config.toml
num_attention_heads = 8
num_key_value_heads = 8
rope_theta = 10000.0
rope_fraction = 0.75
init_std_down = 0.0
lr_mult_down = 1.5
warmup_steps = 200
Each number is 128 + 32 x the weight over its row's rms, rounded and kept within 0 to 255. Layers, rows and columns count from 0. Numbers have three digits each. The size before them is the row's rms in percent of the matrix's.

# layer 5 attention query, 512x512, rms 0.0652, rows 189-214, columns 256-511
116:165165113111093106087114106083165098162150144125156159129171146153150125131100098125130159153094112134189077157167153078120146113114158096115098076122163122165153063129135084116164122063123077089098075085121137111066150123090122157082103126124167141074136088089114158145069140120177118190106124102139114105085135136165171082129131152104138121077127130111141114120130101126082132162100184075168192123146175087120147096135123106166172125152156131164133115120126142129162168167130131158113054130141115102156157137160142126141111086070144108164148068142147123104082088150147108157120144128064152030103090110189119106121132156147108119134090151082120156185112126076176078127119167139120069131106093081150131165083133119100184164160152103141167142108095100129132129175150103
115:165075171143159173136163153122028119116118176186107107163166171169091123114095145143108139128104138198085110148133071149118133111178133111151087192116091151147135104182140156160107111167147132104099123137127160103095121086107098110144104130136125125159138109194100110127085101126175081095092160120148116125105115095116130145101148157140100120115155210086131064125145136186166127148188129173098138130113175135096141148062128106087129105144057196077164098145112099103151132110119161068101159144070123108095115116191175134076168121126136121129158143105176117126157109137185091125095142090101131161052163123140100153143181119103127116137129158112107111129153083139163106086118136107139157122125168134120037057104167184162074115126146131168145103134037135117167078153112117
112:154137110165114147143128145137124141173102146066092151149106164173101139141184186212117118122106114137153037178101115174184106078057165203079121094127078099110137132128117070159091113116092115131115186122129089119151170126125133119147102159115111166129096097169112114161157174166145103162122113152151143112119111088100103068108174159137153125176096136168121160127154105148124141178163103120126146119114112072072097074165180126062090137137136098149171149070172082187129143114116145176145160085161084137121114130136104046078128107111123179083137186143097148134091105094096138142140119136138074146093132126122127144090127108142086084140103145132090069110058077124103094180101174117119183116135136115082140120130142208122130090115116161107117169162158137166142140161130089
058:079081171114108136187172100119150108106174154168109108134142096127119151117165126125110071136181162081123149119189160106110112142162124091130175134123153149108121152214105132163178102087119137111130119047152089149067154126123168119121152138208135119116066080082169075165144104133130058130104181146075122120141170193130080136186130130169106176077128097103144103105116084091088113088134193126170104135080059084156137144114110125085103117141083080160106127140113142103115118169138095114104158151207095151129136101100130161158113177093162138146133074077141115108130118126125086104126190113147115110132169154121191169077070129130157116139133113121145156100113142121160116125102144093142153094064107153183119049121128171115154141098158151128118115088097126201102152079157169
059:138069108175127148109139123105177195156088051160082118136094091136177157151159107092139138076126117143162180129152160140158140134171126151111155064088172118157141120189165138107102107089087086130146133171147134116105144063135140127075113135112154156114103139099139076114086200132156146114128125098125139099060124099131113103104089121109187075123087085115164081122102088163081119159168093152143109138076104104161121137103109176173143113140164079143107118196082167110100150165151099103148169132157151160131135168162137068141101171074121109174070176060180124108143114132114104162150087093121098146131116118112160121125118114077117182149125123162140100082151157054105103105136068072115124121123180147131091124180118132115109127145154123173112083163140097119122179099132086
058:143078087167133149121101151175097154121139184099113060130173195133106128146074121167147121189100085150145160119093123138167090171106142148072139188120150079134104105141138070093200125165040191128075156124143092131132102122095097141183114146121140167147106087087133136160097129148137103153141114139117074101095175137113073159157102122073115102111167125140146162162110112108150119153121161136209148106150175111124131137141189148109119120095162096152126080115124160135128136070070147186112162088139151146067104101157168136152152090163145125136130107117145171155124103147127176134140153072158111131139135129129072144140139150142159101171124149097144093125126139103153158110088122072168074078107118098154096197140180157136127150128136152104111152140153139069116124095189181
056:117145119154111122127121091126174080098161101132120176058100092093185100098124158124093111137109129093125087107138100125072151110139105061141139103086075140183090138130127096152137096099145133179131137118100141136137110153118184163118081113107102097104111194133125157143096096163129153126093156141131120149169068121174092133088136112156132175204069121084174160153114151142132074089178137119081160128064120128095138142090104096140134109134062148137158150125131115139152123136172138139106123138134159177160112133106132068079161054080105111161170131122113135087103146099117082128099099114149097149146171122093140150150064126166106114084149097173136134147163108117134093139137138115146141116117112108099181098108070123110092089179133173145166156185098133194140152137132099
067:093155117191107138070162205091181151145130140124119106144128119131143105167097153115136159126142125096074071156113116143140210106174137078200140066074184162160118107146153174121180104153113133087153122114167124092110146121147105176149128094143116041083137183133192155129097139135160167120103149095111156191153124105100098143115104091134112129178117136141108138129118122141116133113177101085086154132079097162147180119110045130104145160067113133145177106134150162124134108101112121150116102145148160139113120188102125113126126139061137114180159163185074140091164125108134146180072102149119158154107157130092169049129061136111062107115109119129069093150045112103130138124112184138160074153148096098106107077150166178158104121211160109104105129171147107125081127130081119
064:119142109148093123102137133141133143099158073110101143158202170147167129108104165175144091148146139111112090083082121103165097156102024099117144093135082157108109138165187167185106043082140111125123132105158098172103119186107153122181167181122167202115170094048138153113115181095088163155151146070122059161160206099146164066112130163140100111150134109163201110142127184102188091120185162105072145187119106115144124133177121122104100132132160117109067100152155056108118139136187107125130151070152109141146128155109116141092140049188133125062133095147103113171151069086105112176150111130200137152168151166118093105077095133145145123132132147151141106075148082118153133136107059173133135094121105118098103158129101201075082081076118158123148172144133101187217139181119178
067:122024077118126085125156119156116114119125160163132062153127086120121110101131127108133097123138158123093144178157096188069079147101111134153117103115148151155144162109138086077129106171119121120127117182131133094104102172090104082109102103082071129102152169087076158120125127123180128137148139168102120098097111168112142143131164100123139118112122147094144083126093085130063196159129119073138102122084144178120122088128123071132106155109163168116136159161096173140154102182089153107109070204112152064142098084121142165137071201080071140165154136083150096118124089144113131088113117119101140141182135111177126069189124115115113120098113083141106129124094169068155129095171154108079087160111138086153110172114115103120184121159177118136110169128103114133071162093140096
072:171158106142146142096070105150096127131109140146048161122148136149140149131161111094096098139156092138136150117102186094108136144161104102099106167150142080156065106100098116152121157174131132143126118120129127164178119153142122154161164153116175215161149160095085158138126147121079119069164183135050139093151121121153111101118168133112108120137118118141181084118151140102124085026085154179138125169164108111066140116143201129120113163142126057077135098144115129121187114112095085130147169101115124147139118156128107146154177130179162087085106121099086122211105116117109116070149173089144090124088104077067078203138129150114100146109136106113105155072114127157105157159133099129169173090120145172168092104175170189076082155073106170111119144165127127139137158132110123
066:099117170133112098095127204121156115094128192132171120102127152133106164181181089141080092088210143155079098118132098087127130129108180078113116132168099111115067113104075116051173106147066200107120115159123057105068090117155092127139146161120115118108112099123126115172106129149169160142115166094075121138126168170184123083164125127115104126126111183149153112170143124123143069150181186182119070089179107144132153182119117129163180141140131137101140163156186122061136152157142092167089141116158120115088156128170136115159158078158140109142073126132115162107125138171100148120187033109110179180152136097116096122173125093096147122133151080150055126105171123168118152123180151125129186068069080138092151174178141115072079126131099085101133071102134126146181154108099136
074:170139109132141083119105152168140131092155171099136137162105146083030083205142104115062142117190098171112133129138146089116123098118153125117105186155178125175159127165129076082154176185156144122155125131175092073133116127125109144109156174133099106175138152140097129100134123140128092107106143108119145103128156174175178178144143135132109139133101138125158165096176099096113114121149145105168112153167147140231078082137139148148150085163127126194101108131127153161175114135079196120093129144102128133104175112161139181171116171099113145085143136137131140133116198146033107144205131124115126071150113110131096131143174096111162071066161127114101130118143149124083109101136103088090128014124135081080123140116082087135173124110181085147148153139134105218127155130116119
074:043135152135140119160172156143150150061112148129174114132180153153141130128167073116074068123115107111091082099118129132168132160118085115114081189099041092091126124153152162113112133098120188172139101096235112101156147112070115138128140121103131088075120092126104118093148132127120151119104153088124171141073168133151109139137080096151153112105154125193159132170162156121130099124133163144082132135119138125110122158144151119129150148154126115082165139198121072146105132165147090176101157176097117154093135089131129099120106117112106176137088192141090147047139171160102149190201091193113110151133116131138073099081144096116113138132186182110090130072142106144111118159115080149134133037111128132059186129172085104140134151133143127131164151046125151207132124115112210
089:108163166093091145152159114107133197128113114103143122135144137171216127094094172134143119146150150075121051114135095150179120166119069140133140127110075097116138157113188176178139132154162135137132164141103190128156116086163139159098052104117134051145127095107127141099124153125095181160107056134139137109147117094167135114133099138173176144124202110180102054149048135127166134204109141075062125122112111093100104162077085146092111110100166134117163113139096057142057144088139151153137184150136092176194098098076161131059107159168104136136176123094168155133148147139164088101110152156141112149114128151154127120127100150165098160107135138126175161181118139087129172112092134147132083206097173176096165086122167129107100128121093172121099087150091189147144133202113189
083:126103115154114070110150150130145082091161153103132108186102130109076121162182089120131106093132096099109147124139150137112147052171175122072118156116139164113115092129092100080110138118075161108126071148151065053092095138093119075148104150177114085142125174146134146144166096169178129144154145147082184121065164145075100110144131091091110102197115167106087177122129147220125120086112124103183150115145130155166133097173148137180144108140089138146129130175169196158144066155178163135136085132138143142098161108189142122127119152096128148165057132155087131047125166144083120116102125143126166152152118101110132100162139132111159150099184083184149084067108074138135065097160134069054137024159109119153131186114120105114137101197180094127160161114114107129086156093154115
088:183154142175105095165089169168191141114150174112169113087133091148082132127149086139120127139150099166114116093099112136117133137109134137121098150131111136094137166171093122092120215123128170163165165181148105113156101076180085162111193168134118140137153108126087181098141212134139114173092149166132088151139161126218132095125138180143118129108127148129136159102149131134148094157171093121144082192096119132089097145094183092127109164109168136100123159098112130187138135095100085131061179091099151104119154109126112123111133149120134115078092153120087123162121176120120106097111157155127134153103104098156101131096127085146136114196147043169088154103168141197138135156176099103100190112093147137118130131120087179108174111077115125187133135154059093150151154100124097
103:122108128069145125116139123127162148110077127127090114082150105126169113128059133113122111158125127155178103132125123173137119150138184181130155122138102109150133153134157072186142111124129103179087081081118095156146198153113123133104122128085152213131068134104094157105109174102096163129165125088119151131123116108141133126102170122144166155106100143139113118115123085017127158135159104181122138105132056171164112137127085080104112112093098125155114112088163076137106196148033112109153143118141115095168135163135097120118119081144128129081121131186134095188141123157180114137170094094129083129138161111164152119107156119086190129126176184112134108143067121111137181161118127160178078158105107067120130129112119146177106106119111121146109140114088122081143113134086167
121:135181074152146138148114092061111129109137146140176152107143107176104121121099101139153097083107148130140084129109143131115166115103102079085102067136058148160172128084103173143068133188167083104110136088127167121125134138128093153127098124169173137139122112165143123146070098143120134193106096137108137135079082088184187154110134159149168097151109102097070150103185145143091145109185185085132130129103135131143136109128108182117105171138121105095190158122125122087136132178143153078094136120123104087113109178142106136106098139142153126157157108089127079093184091169191101105155069111141154136102085147140185145131086163104114120135160141084110177159105112062154130134115072138170094101095176097178130177174195136129158109146122180067169150130129108173134158160071147
120:087104072131064024175083068121169136089157173174208115147109086114078118142146084093138148118140106068124107174066143172185106154139092143177183036167149139112153047122177158062161189150133102147147162126094119121165060123103120125120163150112150090117127142144134118167162150123122138211121080161143162146094142123157064102096116097110100129160102150134117116123123153179206113134123161136150125115133155158171114180128096095145106061148176112145126150142162114081113054110126081151138149145148139089155189143095089157117089101097090085114115125156042119070068203139152098038112110107129169129058135145159145129122152105196149148112109116156150187150165080133123099151110086125141113133129134184133129130082117167110120090189165115121151092122125129116105182132129060
132:101117161199138082111153166154181128171110106157129118147125083114064123143127136153125088141111072184141133095132117143059116116107167144190031166113139161111166128150147100146116097160049098149101156089150170128096119146159166111126154090133148159108145115175108137103073152148098121157173142216110170090138133140112156152160106149107146169106152056091153165081166160107111205101162169129121124154111152069134141112178125119163112097122092174046142063206131209138119115092163136117130085135169153082096152128113116124150132130162169124100126141081123124122188106128119100140128139143159102085113171099076127111189119125097136147037174107132113116120156091097120142115119093150118091149133114070152141163124131120119117119147154085148102110138130101097141111131033194
131:131087104173148123094148139110066091095126102135153125096153111137169122164136107098113123099133111116104137144157095100086107107128100115101159122182068131115087121172132161155155106129165138159112166095131181075140051099143156138160097146122129167162082177150096111130098177130076112113078092121107101146104113194089113177081120103104123139138174122162053171104117097097102161110151112216170057084166094130099117137094142110184125106097084121126115142083126062148113144128199089149154170105127088122104116125159188100078172064090105178114113105109089110152089134113109135123097136152122114141091205164108125119105128093111085135170124117175150131104104121127113091155223149170132100078142070084135107122142139155119155146124137076106190109143169144133163145054118216
129:148143157093150076137145079185157119121081105122103169072152095094118074164144159152162119048116160132116123152087155126142131080096119126156110104079079129077102164142091143162120142123120090116129127107172143130136137156122122144116169151140107182170142097119135113142133118177049164115171112172127218067146119145158149153076141096132152160161175087046088127134164140161109125153229141111141121198099053146125162161118158134126174131115184091135194130123106128103157131130158130144161108095129076152083116128115088089137136134069134107153133164131114117170160152123138101148078125152128137165159156177131149150101133119063125149119126147123152148147092108163141126102150064153144088132102081112130140182142144080160115198174153123170102103086133114092189181159121177
140:142154149134100099096130164142127125166117119151093102159078095063104096164126131124104149142083125151171097082130147131175161169122164116056129106090120145166114105148107089163101111092130114119126141105122062060115085140112080105129126112171110139137080163123134113120125083153201095190120071081152185098128143161059104088150075115103106139070072106110135123116193128104057108167162133124101109127107114139132092125120159164155097095071144061112127113087135144190086103123103113125030148150132127132148124135113123114072139121098128059104133137080083121132131134144151132139054157146134090050149130100099165099133143150113148105119147176107204123123125137159142163143135116194114093109190155085125202120196113121103134121104116057156152161157158118107100111162169073
143:132105117072096104129189092139066169110093136152186118102127110128165120111086099127092124114096078098118105157163136182108242126143134106152108105060108177113176120143153153153129106115122144157116158093091110128102116135130173092153131117120103099173131068120129119115113133133107115143135127085142091090125143172181151168138125096127116167102166098081076086124178117136138107113178154149130110116064150127149137183101104160145136110088093129172103145087157137131146146102117099131068164145176089175065189122158139229144126150111136215141145080159154160172159175090143111089125111126128087118121093147083151166093087116151131125112115126183158142117154180181087135099187115092170171108113196110114142110085167142134148097134134136172061136166158051075144100124153121
133:122209120087090234135142098109119155173111067026097104124128114131154082089140174135176150138179159126087093130146110090099137164151165106157100057143102073100114123144133133077094132153078098152142092136156070123077135194171173131119131107159091143138122115099167142110073148169091150141140103205132098120114156148066114122131153140112074115109095139121105133067167079110149148093154162108141159090155099068124121103136190103112114116085191162154100167133170123167126197121151139160150106080084063124089124114108161060131095117122129173120141102103095121155063161124129098167118115127117122167157168104129092108111137159130061100149128125084108087101113161160114092166118150124203114123127124159155138144190158110120130074114143163171063080103115091150063113067110133